Weights of a small transformer language model: 426M tokens, 6496 steps.
Each number is 500 + 50 x the weight over its row's rms, rounded and kept within 0 to 999. Layers, rows and columns count from 0. Numbers have three digits each. The size before them is the row's rms in percent of the matrix's.

# down: layer 7 MLP down (transposed), 768x384, rms 0.16, rows 213-279, columns 320-383
# gate: layer 7 MLP gate, 768x384, rms 0.157, rows 214-280, columns 320-383
# up: layer 7 MLP up, 768x384, rms 0.167, rows 214-279, columns 320-383
down213 097:537606453567421430512504447508459476588558401487474489510567544539406507422447479496643424513485391526490506484432530542495555510505515510665457382472481589444441483524605509521539539502556540
gate214 096:470577526494570476528508450452516552446559457517455438496449469445557550556593468480558557460500477479522509492525547535625549594468477462503421442473370490478543510601630433513527584546474570
up214 091:484535535466488473564512487516520490529539475507491522428474575555465445466599441570582513496533486547542483503612465517518432474466519548476511627550455462500481497500418459486537526485466398
down214 094:537422384538467350521480510466445554422610539525462528578529618465580532481489522621477533540503490474487568541502516496550547470565582562537527484511392454568551453547490504411508462518460566
gate215 111:447498458503454493483520564458520423497515484473452492359460491522546465430494454480452479534520506387527546485395530553452568527482409500542463565508550444452509486498489511448428622500606410
up215 114:536401556559451531468511512470526517532507615524453485494525487515536529483494473470516454617568487393450470502496515518590534596509424508572538490451467527411634480579440542543513485547499479
down215 104:566482498534427657539515529503462541472331499426526484479538514482562479498528515507555411562414473421520429539433472523511515572543434461452534542529530487403511469557506486581527453533579599
gate216 097:478507420441484538478652590533526439472495487560563400416549521504517526370492468489400527578484459532490564632478506498454430458498517465414483540555469583491493512541428457481472526513446434
up216 093:490501507492605517499537447639573588477577403508557507469480448483478461482511489499407486544394478522544529515594519503396446530469503449565555469474576556509492419549448506543508571437437510
down216 094:536511504584491428474421494413509499516584497497461390465440532439533391563458402419598467503441402482494502519541545583512585492454509431479428577534506490486462476523518518449445495591410540
gate217 108:524476552412538528458548558548471578458505467593358412418519538511414566500509504468527514351471589486534448499522529442533550557586518512521421530447465421595527489446512455587582497502440426
up217 105:571475452508524522528469468506653456497579515585583421560486505468480409432436495514479513500538477537472514602610508497518469505574580512443513532523496447512543399598452487523398483481561489
down217 105:514464545546547581564423500515612506496527439539472509526552663451546525427508453497421447511517536587552457512501386513480601489519515547509544518521549531450536436465544539468481499433597535
gate218 097:554502401514453485485589509485477491444446505452478523540473565482487514486453484516553545400425445457539538511480474423466547494463476419514516576542432469570498555435399613561543534390444557
up218 097:490535488556527508439571482523604574521563490506498490443478516562485473604507592500483495490529386453477505538501524448463439492490461477413505431539589498540435571404509613454461505489369529
down218 098:488435470515462591391555445499533550486548497490545538495512568503488437622551510479532467509457580542471537499499572555608566565566524500485548414532528588545405505474423476606478546442549498
gate219 098:537474384478476462476404600448516542536472499499531361484632488567509544514385581583541522509442478588502511538577376529517535570534479543486542479549543551520542534531504551537513564482508491
up219 096:480406557517591469553494459513542463405571567487568583503431529414509524633566444436475452524495535492463613447570546423448461511523530485488490488480491474562501550513499465448538556513487498
down219 098:471504463511475530533429449387586492550511485480531494511472480563553497512495511463518485511543557556484458491521537560535545442489452537562459489509532531476512518489466510499542458489440494
gate220 097:421455531589512472438426558612495528496549548540590537447555510539452559516469537491432488515453595390538547601436417540553563553525497469553562486485522575497364463487482544589411445530519534
up220 092:511447527532473487441513468557444507487411572443500566457477450462476549428440617510498492503491580539393478461382481488513510478585581441409602569522542442488477534478507562509540499534504443
down220 099:556507589471598462504536546477525492528407532545519522475510642508419483490427520584512594525569489478475516603432512472426539480524586490519523471525461441542528507524495536512460482561453478
gate221 100:515444504473435475458446438529476540489490532558443521386441540409461507579458533471493608558542490488474483461524433541510595478541453532546485449516528564419536596482506581493393440496514440
up221 107:448503531501514521543505559443495496437493474483431550457488506455550561487438504413532551425606484541447467529450496429427527540560480541595458582500475499476558494503434523519391533448494528
down221 105:536588538529517508489392478513535438479491458485532500480573520448492550469466448497532494547552444546529417520532531496509581509380494576460534472523494593545431494493590571487481585481380545
gate222 103:499552495525464459523477449522443507506490455471490523550493477597496408497500623548567399447481554433443471435464515495489515548488508533452501543570519411472552528424517530528498599423559477
up222 099:521514479540487502433482557484510536476483619571531512505517492565489507491513452460522487465529446486455600546571499473492565447468459551547510478662521413614499532477557481514427459462540439
down222 098:452508459493465565572567434472461479556397503506585482516508522417483507452452499496479539501476449511499495538435495538563523509516458422512520511501606512513443499566534518494526508464412520
gate223 095:481421523539466474440512631488502497558430484533631459405505570571536455502424502465466479559445617419499606537584501420563425602566528448561497522481571551463562491432616527504456527525601523
up223 093:551526469518511477508445473463494558438500450452431549524564580482478443468544538525534560543428467528472460454494499551480469475505526553499544505548390450466419517449516490529465518489430537
down223 099:602563558492459430441476502531470532487587499430521551573504540444492513532469460551493444548456527560526455466624484506604504528565613458457554470488514433499501531475572473487473460575590531
gate224 108:490441516427538415574538497550411515520448517516466541461438553491486436551405478439460474429544511433548506521512552597468575547537433511524534431559507435570462473492541449549467522456561507
up224 102:474480481492564434475470417496565500600571477449462455462562512468517498411462406548445532561516517518493553501455443506570508452530638549578529411450434516492407569464525558469468428478485552
down224 105:514561411564580460457447514510534459467533484417450564513530488498576474428450521487424492539443493468543467557525527434504507488419506401376491474511544467539518524466528530488537477394460521
gate225 096:542373571449506489606518544465451406466476483598543456559541475594541497554421488438492400488452498515564461476431567550524442480549481499552470503505459393477564446548495526420595512418516435
up225 102:488408503553368605481496510562440461436466484404477552532505445506507567518464453533446479514442524535450491560465582432518527476594458516427485573491425473544508498572468475551467510509519615
down225 099:566491488483437525487564427542510490583603492495561505519504488431531500538499403448406478468447394564526478505545514603572460556521431451471559482546395563459583474480482458472565507551552452
gate226 097:518522461444448515515534370489518472523423461511424532556471430457470462509487502483565418515414508561446441519603482508490541513538490505505588504575532553461528531451516456475517461557479515
up226 100:481520565561517545515543498581483455423482526477537592455523518494574433519381514527516554572510586482545500447474446505495427512474479508533569521537513529474554528512542491448458562498609474
down226 098:478481501671450532512525544519531552518481439382465495492588507563540564502578527442408508460544527507594504416436510531481521578511396419504537535455547554536515555437543478469472615418460532
gate227 102:413519510508513450516537519517458495569548568398587447407510557489490425583517467600535480439463489467536537421510489444483507570524519506533420505497503524511447512420480506468548409434585497
up227 100:587489435459524525452452502445513483404400474509575515543507447473472569426477513478443551508496551526485651522443514521469542520574474478477423511525493413480415455594612485480495412585497516
down227 108:572540522428506527447558511584521481591527492542499476517521482495459521504491369568615467416510491445473583491571582544430513492514567501528640492524528445499483525471516478548512482524511533
gate228 096:523458544533489453469516409587461501523538538516515528578541527470523594474533487492535567545496549455556442486514460479458441530505496564608477488474452467415525506467550514427420480463530454
up228 097:483558448470474530549416564546525494600579536578509553512427550442510509468462528492513600519465585466538510566396463425473524540456548572555506525445528521424534520495577491455571516491516543
down228 096:466477396444511439442425472538456584510572470538480424560548486509573546532536543481525616563565490550445596550445512509467513555541523467474494504479414544493410510445515531495547479659529505
gate229 105:552550526451453524465453482485389512460512373543459353533541478542490513485486509557506478505534474603543496548623487512517440516576514449475562516394465457492439494492482506426561458505530478
up229 100:481434516442506415482490624488510557537465546507568594459533472473524465569518477461478503478621506494511512446469538499454519539426499400498477448511484586513560633519454540447479535519440543
down229 104:499424442538443540533523486550535443448430547530475566521545520549601477498452450479486435480489516444461548442456489501446409412444494462531386526469603461571531477562494525517427409446569424
gate230 104:485567543415462400548434490517486504557423528576447437400546531493550421441446499552524588398504525582567512487507454538531545464550501572467499574458536444458547443444539587590487482540534427
up230 100:527515511490576558504466455537521435562550455541529523422500473518567504461547502529459474418481547404526492494615420490579432462532565525567609473556527505557501530449498513458401459527392550
down230 101:491505463457390505567472513576529509457491379454569578496514471430480460450446512501494386543433499522491512469498516473515538508512494572425633420444518514541511525477499495510442616463550486
gate231 108:507424530479589490564515546473517515490507580554605483467573485470498540504472514478502573509461575527478479421494474469489431528463437507505476479644619532557484526437513586520515527397478467
up231 105:569512422617537444586459505477503603531532567477453484479449480478539538464428515510622548559597415502460571528479464435567407427508484426519450492530447495527513575475475496505523509493415555
down231 104:421590469471476546507493531455497483475441494536451485480561474424543484506526456520544566540553462538364568509573416375441462450422563497540504510391556504505522562462476583523503615501463496
gate232 098:473489527544498464475579474460509461501542405512539366430513558513486543598511465509568529549436425454515440555471456520506594557434547479590581480529413532536498486516550487591459438487545436
up232 096:463529408452473509514536532564491505523536465509607546481546408447579545570458418547419560492599524546400487465448448453515452434488571525479539442486545420515466469394484444466504491519515482
down232 099:590459495477501532428408482502512516532474523508483518561532478475501510440437470493487536514507550485468497435572534499441518445391548620499485479549457436496501549492609517576510515453547552
gate233 099:554515564479494522516509556557451458443605459431553517531508484458501516523576561519453503449481514437503545522458496549524419482526464516478522569628570459514503441614501476456440467552637566
up233 098:448515520535433451484527519381397512499521632517547457395520510476508588504396484578442481517504535499512467455501526488462480554547454468424544600583596442467484435459665473445482415455449395
down233 100:556478585418610428478459554514491421564536440333607466462532507463515495541441454542486516476496502593491445461533491488492453552501427524491556448530442499500491497478528594492436569550526534
gate234 093:516449493543555515497501474527522538490548492544501526460614562537459467432569472512474447486439374430479549500487570529559524551437491438576462546444527548367431488537542568549411478504497483
up234 092:560481514583559514458533527388475448467568398477395553566639432647411444459526579479480466535462497459410560464514525447528505470506506412471483555489496439539461438494539537476471485531607464
down234 097:429515486512506426471485556542448566565492575497452546517483525578429484480603446543541478474455409589512487504452438522558462522512409406505512360563551540453540437563529477533484506462555474
gate235 096:455456405431446469488552542490500531451524499504465392500529493466524526478610531544444532515546588484538461540486462471539501603526540471603555506517498454481443445500586402490488473550516440
up235 093:558505476487539485566551505489534466529459527481491464532504501557462540547499464474532538563480444472455577531535541498553448500488386530630489424456420479455561526514487531513493484500419468
down235 099:577436366601495505432489519521495454487460536488504402571455445476406487522474442443482566562584490595439432406517494518543555487512452562447506470557524492522485448499546416476508487451505520
gate236 095:479488477504511487572488472542491513487578501492481384497517581526529511540495514533459443498534456520467581453368446512510484463528495456514504460564484489474513559626513505514423483507564458
up236 095:548531479524456472469401535520492545482430473553507514439480482594512496583625493494588535434554568373518496438428470457454436641542461444529442559527494483497530481428536462478505528558594548
down236 105:482552521553514559531589535452630622455491631484501499516581562486467588533456453556597429493577539493559511508442520530544501567547457459534498459449571570458559577504485457512497585523519436
gate237 112:425491453443555498470432532527562526598440494478497510557508474550610546512516440564495490574497415418564474463460517470485494520545430466469494524535517420538539453529472490547475494548530485
up237 114:516488510466480511411434501474564514546481549491532497446496505459547552506461421465541490571487521555459500588477517457537505417412514608490486509458528493496481432574543462575503526465583435
down237 111:466499554478456493483395528410530454569418491504551521567587421437527380520547442456601506547489494478479527546436446389451475475532489403517531546462528414544592475536505389514518515543632533
gate238 101:594557413491487546539511529521485553555473505501565467428517499542519522572465485576461448438481525521504521565425505471546415491576460376533499528470529590426570440488565514659474494449498527
up238 108:595546502465512468530362586538489521376399543428560541442505543578515562547447426536504422451484460484544432512463449447421413560585431543534526505474489389528476445561529504509455505536513426
down238 107:480435471544573436462506477492467493529482444552637458525502510528516543496481434485445467557521505524456590460422583507464485515576477579504392461494540538458605475558579428494456452512548479
gate239 092:450536496456436409554455456460574621521412498474520581526599521438527469460461517465468532455434525415498451454534508619503551456488506550568541458476494469487595544491422385460511557478503537
up239 093:544537530496563530508472445512524410580531536462466533483531590434575486461536460417446550490557501477484441493536508515481488393372500498518523525472403491500486641448440491578557509533426470
down239 096:490443475500433493526540517491491497536484506584486538445497486474492526454478550508566556547605575577527540553531505419498462439454566481511592493474479496431501523486580359552567451492430459
gate240 095:432554448531442478479428579557521477519503447484549575451468515586488492480486404457555424604487454573478483489496418496376478436482425521459521397488470514434610524508438449534573486540422561
up240 097:468509505495505532497543512472451470532442499465554477360527597389412507558534467538444562405501424487561529506511625486427562462538492491496486441542444527542611496553389522522465356424456495
down240 103:475558490578409488542561589537458492512548353486506492436524513492506573507453461523538483396520587496485566496575495557448548478533511500538430534479467528523490564444395525457558486519516525
gate241 104:450660525521512509567457457578487462456526473494497488538531479451521499508550455528471431515490545574513365454454512553552435530553560611450569543508514505501532511470525467516572476462489505
up241 106:653554497474434447541521500399489482493524460515450553562513474560555478512444463497495485482537557494525463505514343543531403525446490517478488463531540493436421532456467505460509451475415454
down241 094:571530541472614411496468441551480500544560548597455521442466571488545415507478477525495481506588419531402586518483549495479444462486461511533371498498499567499469497507556502508519487498526470
gate242 099:497434560497467480518524488496557537463524550487375495473495503539523524476578470404539469424461507508581474502502485520435606540492489409528490565586519491514571498514500480534490551524433524
up242 094:534514541522534476534550450571525488598479408418565456441530481460465563531427525525472538487460528504443452477500618501610535429478504518522568490417524557482471448466507492495492555514526496
down242 093:531538529510391411463429495452451549568531525454605579469485490502557492524478522485503484435486511481476526562580536456465567505440487549528436444402579525534509499544519537417534559540605477
gate243 096:516531449353518510524464533512497528453422452647484491513462553357532496527485447488449579469476510566433552512548424544445428516512383576500497471537572515563467530555522475580460567536530474
up243 096:488460503498495426546534529403455514531555501397539539418485530514520536443458528507411550525552579501424583485433505509413462501507547478504469407531483520415485470449477438522613524532450494
down243 102:510497443504413473499469578530410476474554510547473504588531465451507477502513495573505520401445524543476560537424526535514521484547502571456469531544456420482473500440539468488440506534569519
gate244 095:488524469565430568454453467503422503393548546459455512570475419560556489469571540478553598462402531510443412480541532539465428541583501544499467494547580432530526505484459548534470513636551545
up244 102:647514500480469554499500579555514521493592415543455524547510485500502639514635556488528523458550490453422524574547519590516555487542533471429542504484521480560422541538524501504543479504522457
down244 100:532476494465453407494420457495504489502422570491603511508512530408459521429621529472554496472615488509478518497442517538512458495414442497455464469444558380507439538534455516563555474517542489
gate245 095:520547519526413522548483448542576533515576460400588523555464506530507477538468581476455480442484562513519519404377550476510500349608421496461475470485507542427581599436566507493437530495507510
up245 095:433381443581479564522543449518485520517524559469571538463466435598556509533453427439519553503512447507478485553554433540545405601536526519454424479543540355543521497580441437535507475499553514
down245 099:551445527553476547418520485555489591495401492488500413459482542515469489502489439486503462511566451517518592478562423524580445464450644543494469362451537425511479419616480548520481473466402521
gate246 088:540620518481544411533476498579575481526527553546445479428541551508505532482514527470559484375507556532540481657356497492534569466527467533455434566458511530366507475558523498536436469521521548
up246 088:496513443476544516518496462444538489461563582449501471494577389509538523461551458466449472503612519546449457541470475586497494482501448479459547546483481429395482444536477519515399570534500540
down246 082:532433479429448469438420462499524517543451443473439550442514541506509544451481520551546529520568608469523491423546523476552464539532459468536505546545525568513517543438484327510463423452498526
gate247 097:463492432494437585568486516577590525492444444527502501601539439569561546484531466533523671521404468555448567470480461522492565432513492482485495504565500549560400534399469592571533457431487578
up247 095:559582574546525489585471476499455515503489451525462357530473523517551480475482543489395556517449500477459469537574517474607561519533520511501493493511519525428570493458539443527479592482447487
down247 093:461441534564593504482481477439475468454466491478492571417494532494544526464435412541517551465644465445470386473477582569429410489492420492444476472518491533550468494491568558499447520473526559
gate248 096:554441627600518517553578578458585506515443469582545509490504605624500473554535518592535562538486444435504539432493488459544495538448604571399525503460574574466482404514500524348451500441583471
up248 099:503553635507534517529517559497508553470487465506542558532479568484561471576480472564544546481467525485484512407478475459463465511422479493468514457454580467551432526583530430347525431576543536
down248 099:421442538427492496533546520495555487477409444503478527543485552562502450462594547529477488485555480535527557585503392500486561546520485506475550473521406464562493485455571449486439512463490523
gate249 093:548464448513492423524474552497518462541522454601447437454488454586437451508456497484523507512550490470485498391434493443343449564515564501449407499510454559474438547482523489538479508502414500
up249 103:496434539485439407577381471562595490535436444547517507503442430505536496470347482563544470530481487532553520471585465465477515516390589613513557515439449527579490493524471372514483509484608496
down249 094:509555468463515581468555517463507529423589525526512487452535591386438533517538474523537532434489505547518496546485565515529535497477453442459445490527546506476513513467463488387451537429440484
gate250 096:523429511456458511515569485568505440489458529476485525595506525390507537425541492497501545561583484627516504549569521516530546438550482543437539508546520454480501543542462509574580472463574542
up250 102:425518458511462478401574529535551439550560546519469452546442498476475487489494501552443415540484499474556552557452453547455565530554502491574517541487452491538508486459518602415489463519528487
down250 103:493493476496455508499401483486529458484481545435559551607508553554545470515476489573511537538503472559465460508482477504507595530609441424477447472420586580514489506433543500514528488541548487
gate251 101:558467552475556438413447514409476527519453375495499499530541469452525540571491448509523481539493500558429510435451528509546549476498376584491404630560481434456477454515516519476514375503500542
up251 097:495484530461389542427488557541546515462509571501485472444511481544530480478505538473500550600429518523464473443513514505434499397418516552468425505469623417536480541479515640489499518483503602
down251 100:512538634540425500458481493415473507594558547540559575448536434503430467590493485472448520480570519524486517478541526473548531508433500468590591453449486558455368656519469392499510620579479609
gate252 100:560577470527432496536536610512470516566523529546584396499453464488438452583574466519486584450446522481554481485577506559414615522578540532540467534528561478463504545485481428551452491599522490
up252 096:454473510458524526541489532523453484533605537420491508518449493497479532535591555473501543396611482449516464498545586540441526573490562491465535429468448557549458446430505487549527524498488470
down252 100:522520475434542496558572514519511397494509548499458509511505445552521525420458446469478526565495553551498576526520508462463433570527398538426501578440506633519554533619387456507507603366479467
gate253 092:504396577478556444596573366430564534444478470439592570480516464599400442504463586468475554472407430470528514415526488571504463463453493514503547571513461513466408481441514458486466532504542547
up253 090:442383438487483604439577557471414515428492508486523483562597469430486471449443466436530557517511532545548440497464465535496515471595477552512470500518474472444510443453518570604522507471564522
down253 095:534514448483542535488399475458442450454454592540526534520512559487411486491539528455579508537521472622470518422497555379462509463548445619526511491525474502454471498464506492565526442518441398
gate254 096:532551504476499465477428499611533408461507460522586531444459654510530463435468473451542581451566445491493421433510527494559554492634442398506575499515445495589497450480539543480467523502566425
up254 094:580590556434494444519442526574540521549441503532475382559531562445517558487470496504503528426492446477440510478502526478540496489531539495387477505551441425500474439589476561467400492440476555
down254 102:549539577453472539530512485484424485529579532489525463468496523491483435472513447584528555537494493555452432472544483494487569459499465512469570489515446420456481515459579454488530403562517523
gate255 099:410486457634454450490526544515508576497510594472475553473512497363413614500591468436509482442512607497490507496506463484480464564529379470425542494565458536464511499497462554599508531539495500
up255 096:400531519464560420428566455562505527458533457539537544539461595529518488472394601532469552454479560478543486491416520418514437429493549593600454448499524522599400476515529599461546450517495475
down255 103:485502455464490406513448466520623553561511536504490552423443444534532458519531414532541526484432448497507584556570544529428425579603535427543474554590461524447493566450539463516488620506463464
gate256 107:476522445521463473402454551509411564457608525425629567369542513476492492641535586496521544526498493393468478508526511517553498552537512500542479476382539447511447436549490562456387505605490473
up256 109:511527438465427531541365480448497463580511510533540410533457564615435463528490386486437475508470587495558547548445526489448511566506484505532525554509511558573619567482463471483552374424510521
down256 112:552501493454362552531452450462429489525482532575415479512492499479451586550462468480554478466555549480501508406430573478540501546479449506496542460477447513509560493500461482481444410461511495
gate257 105:545557540460521492472457411523537469463466559556486476512456586481409539523444517520453559426447466485446416381414583568542528446510487528536536472475459461521501505507543508469530531372484556
up257 103:566454534503530445500465507525520509510468553459429472437579518467494512416550492459441544467560404472509498351425534496582601510492422497478422480469441468581433426491545483478454444551550551
down257 098:524411509537517541562547407569558519563553457466521335507553639428510458418458546524422388449481511485552572411540524626494555531466475621544416432464523489470543501417496500447463470457483494
gate258 090:574450553466552497526521551529607427517455538530458487448501413500551461410530463460505477479540522459533455510459473620575537632458433578466436529574494413539485516516488487505485537503506589
up258 091:509479418441501485549419415502496446484478507544529513459499507555508446538518473555568454483520469486463499438523462530552490510540439430444516434507492502504560422413518518432531478621495521
down258 091:518409539549473485543571501410520614464514466479493450370504443499440466538486546610486511593482536513472471557398568583466535576600490504480387430488473507500450549473445486542443420562502495
gate259 096:552522427501577494458488545471495500451488529417542552494511423400613479464489497480528473476444552571497484464493502568595503548550559542517465514499447480399578435388443534455515507510388499
up259 094:545423569554537465450513562345539468613531492451531539500563510433476549447523521563504498494494511524544495462469504595634404441503556573436501448557532465483496381507494469523539461529502525
down259 097:377549476474409499563454536552509523423397538496460513545507454436476474521589572460600462504427473434453485480425558482490437577531471486470451551438429543511551538421381494486560507457477477
gate260 097:486569494495527467528505394500546409357462540535518460521447600528456526424552438536516467525489556564558432440427520502558438527492444478470426471513473489563505460428509497413446538536467494
up260 097:446579492616489560548449440509499425417550511531507531579463436540515397530440467395448434496539580484479518505491492533538463480491465531512498488445521486537487483516447500578505472472470438
down260 099:508515503477448524523558451592486446504507480495497447552474547562524450505444540491436567609480575583547539565449482495497512473533595567575465502503539521525448518564519408477467467536496561
gate261 101:525533506523428460463531537545536442598468458529438517576521470466548614494535378500501532510568488569500452556532490481545521512449520507508498542570425549389436446426519551492498433452536463
up261 105:556453572589560567592530548402488466371522524515523472470539499520453526590519499592547619529568615424459476433441571490544511517499561576432574518448558476510560553552506523549548526506577467
down261 110:439490399529513601570519462550499532392540555517502470495490560434445599514508541499560464475538472457444609457520415537502514503540511572538439520536538466486555464452580518494551483487548505
gate262 103:437583528496466447483432482495473572461549547404446510513552512460506500551532527496452432469523451461497404602420522505545530424486517442468545465461473447418423566528488453522492438568505494
up262 101:440455517451442588468513487365516419543432483490545430543562491537514528526534595473505524519543594591566499442592501482504488393534572582519571507499535485501463419574482453453512528442473485
down262 098:550566536505467569478487453498471548456467512499470521566552532499513435598472535496559507477585472424571395514438447586469573383501512496435529489547504413462534487473386510476515469489516504
gate263 105:539496523531466497397511546437584507557546446477450538449500461507441537505494448432486497478550489475557542535462452495506487477534505509577477477647493401485567523566466567444522601455569431
up263 104:491450489606575538493433557582545535540495458444523503525454469432488583463509491486458539499547446427650482543525468494538487586598444496576464583531621439551508485495599492551511425522487541
down263 111:527508488501471480501353553427483577462443423434568473495529508483474479475393544504469534545593529385527441547498500550512444499558451609496556555513506384477449508519525465657596464524605419
gate264 106:513504554455556499532483468520474592492402449540472457483477486518506487523421527536470533504440583580415509458443478547539484526515576477509599512462516529460418418480476624500583550477467474
up264 100:515500496500570496502497418492443555465564495491490514508503450466509485393613437437397547536512512483477611505386516440491422528478495497475551506427471448417501596456514379503543489494495524
down264 092:567518490526417547473540499477490483625499493475489430440502513454482475593504512517588541540490557576576531504506585484500535529581457561469541472509505541510539387532539444491492524498513468
gate265 102:480546460526485520522547506492533472515441547520515562487556518483547477578436445500460495431492513460476468462456472481511483546493540463457454455462519460439511497508581568451457512456505477
up265 108:544489486455542565532644499466526500568605515516520516540544432514567465449455462560361526498570395567416515547497570448549523553539570501541388455487445471560475514483597564565512541484507508
down265 097:418437500456490477528582502507478503482591300485507452519456455516515511522470427471528485448512406491492522519518568516482520531531503526494531542535503511427510474559480582495493477472568461
gate266 101:481495573498453481438550516440522562471533548423458563517563598374453524475581503497545448436570519536447459500572491494409604455464508460552493530549528485543555489611533472544511557407474479
up266 105:547490483477502518511470454486513396480463448507505509488489533449487465514418611433561445536476468496521467550424552564480548457583518485534526459490506480549562531530522490436439464487477453
down266 099:489444566545502622469437453474568504482475522468560527496579489598450574565447447433584510528533450473521450481502469538497523488474518503508482499455556427511528495594588586436466523504509516
gate267 091:622493514372589455545493398539503543489502486528472515478530458512455518625557546475438525483470398543563531497615578534506547456480474480549517504446508580546534491434536595496607512394615452
up267 093:513448589464547474550506480569539535431523498500507476572554459502528479526480506541543522589447590459525514526550434534511496447469501485500463524492463457552434447445599442508352445612475476
down267 092:447528459440561420482429417469489492447536514507557441517514446503535444441546478491497534537483540484521669494482571468575462532473529407468475442524532519521513589591488473529547501439474544
gate268 091:474481408524511444469570448458497552508517531465573407558519565486483372556538554490531447511537447469456568550643473484472571565405464483561544524531540504447497460606512489498442450620594482
up268 092:556571470533568574541442463481530461575550550436508444426596578526489589474519474545476531498454443521519497478580606435487508551473380487432516503547410454482453495493471488410538474562395516
down268 095:529453698545546518377470478540559458565532575437529523507475472500448440605451553452505490474443462425502540550536559550461468506580493576525487404527541491468491574442453482465494444550524549
gate269 107:620496529422483413588556490453548503384476476433445438626557432530463458628457409609411463558511492476493464583572527502486533497532498486486493401512538503609510453495457518438502476520468427
up269 100:426491514533492448541515502452566601440541477480487478479466530539441475530504496502535453539503614485398472509520407561529470439455509508487455547514553568525417514477472394411635465439491504
down269 094:505476490439467446544512508474438495447575456502493531525519490529529397537516540492552570474540526427427491528554550422507457544428446546433519444431482468576568564543470494547558466442485479
gate270 103:519520510529471475512439550551540431544543539461433484497505491546484622501577468482532391506450486558476403486477468491483520564486476452492472532587463406529605406531463434546449489529553556
up270 101:422483472442653449467537432401528503513517497481564481465512616517464442431429496507512540436472497480506433478557440406490502490562546608489590497562465560458498566514470557486478483420491548
down270 096:525575509531530473561543519461524495412549497466428568496530578587502537460577527459487541561487481409535519434523511505538520526468534414526472503559414467476453475416570506476454530571444445
gate271 093:426480520337484494571534545550603537535467573473464485535472495478503485448565471476473446469504551583590464537555546565451564475519394510502499524518489452426539483481448522541443592494481504
up271 088:551525437476506500500497543553517478491515585542505410547498562484511568499403489467453555552514544500443462524466540495482432519580476545518468551576408521609553500480489567534347475446518512
down271 097:472453535482451593378493490441524600541454453466502454469447484561479456454438483577515511632475509483516478471524553453518540541561414459553495581489514501514485552472479518494438527515596486
gate272 103:516560428450495470610580476465538531434500472592423571454505502544508453523512556544540464487383574490430464433576481450533491550436552424515561528492580600580495567432482534571567518447505490
up272 109:434415496504484482593528407457374484524449488395545319628540567562570445474527480536484466587515508483517527570536541464550500521426445587416512498571535523555442519491444554478533568478561542
down272 095:501551403425538375516456467508404492422508528518468543517458553456559542403418519546547551457527483559432463512436505552453441505415478518423478557528470430499506586474530593444529515472472446
gate273 124:582404538510486454454451484439498427511617501450533559490504588537533500552518535604407526588538530458484430538462598596442530552526469490556524524505410504503450484491457409541478473512491533
up273 112:507550507591439472428461501479499580573523511504525517410457505524445500542592483491522425497467480456493435523561458502500413470463493498552542593446431520434525457539536525612439423510492473
down273 084:573511527553541472511473452656432480469477481494380436519563409490546437484451524484506591573339498521510547509474581478411404522509547470478481513540520438470569482522510588425454522428568412
gate274 108:472461473528517497461455406504592523478464513548487492477489547442491511555486469462510515562514437527497509543479521480519430549486538538496471539528402488547596627531450577536578539462425471
up274 105:476533508438482481556500486548492496466459459516501601465536499513568504475480519426429499459501538560457440446405557533496521491549455544460495473383584495526395475444506513489409533523483486
down274 110:531445585426456573546576537541479456445458552518492529493506415541546555519560523561516494532512559578497511452593533441568465541559491520494501386465495575610518443488537432452510527559457527
gate275 099:500558558577485503498472548521492490483548394509578477512548451584507452509519523510457632436335518517527427557537511451461479449542439448553494473532530480524491490533479550491522447524530349
up275 105:424482541496488474495576473463517502397482479497551590486422559436532482473503551508432551532486388578551542412518509444424489472508478438498529486502512515593521474448552469508492441533508533
down275 104:545520502462423502438496491450556488454518497557500473474555594513530511460547534489500527485443507519559490499468605511521428584507484502479569430483614429541476431544456458475526470448607415
gate276 095:571473570524470513469486423528495480484524448592493449490580478529557483444538465489584441550469463393583379493498403563531526455457577523479481545516480487526526492487552509493512521469541488
up276 094:616538483490569534567565431541560510508468481474433497587505484548521561508449491529483568431517438532517487521488499524556536502500492408488499573584470516497382558553422529475448608450562530
down276 097:553443522486440455536501538478499445464456505583492591504418490594494483531580433544563505562453445463443417531537556374504519559502444480556536624524527524503470499482564513493519503494546500
gate277 103:423563387447513501567432500544499503446432484587485509472516483533552415597528502447572486569500461448514412434488515459458505571441475483581531439447518504461557454458581595530472532479524393
up277 103:557515491533573456440462408497512555518501595512511427433456490539489387579481487477437432568512473450487536474477512433553477416426511485442466494485505485463445465539466468508513475568528484
down277 103:465477508503437485483504489543476581410579560505474465444529481446459519449485476455591525506443506524469564520448549468634463535492501605504507507525480609497449538485500567555419477494522514
gate278 098:438412451483505519500417475584579565510474558569581559561503498468415631551633497531494528475479474508554492455473513495562498519534555458471424464504436545448502488445470507482536515546560446
up278 090:521551509433474488399489463540440433462499472596541641479582521529481400501562508520448574509470473527506555509590420439551491478414469477434483470433538498509450455482547500590468476611513508
down278 096:485506427517467445393474475470426468509450473372556539486500515510491581536434479496477447523501453482505586493528551466546524641424509441604395550545587504549464535503416570447569478533522536
gate279 097:460565369434498443505517514484500512524457486466525583442501421655486548531471542548547563506543461506571495526590569434469466479467528537529482322427590500533503484457516548486608459557504481
up279 098:577448453539468605411537527520593574503551516454468492511589580555400413540448506533519520456526496488496504514543462474513463598600505444525569524531434463523512485577465518580442438476520489
down279 095:505596518393429468536453426520337527596516413529439498518562525587499467462472418437581477536503501508549477453458540540446507520452437506520603412530620528547479594494539597468490448540502521
gate280 104:463516566509521495509636547589512445607539512472517393426499500417494516474380478560563470420418417448511456432372516505460470400477469487476516527441518387537602486429540512494528481492555474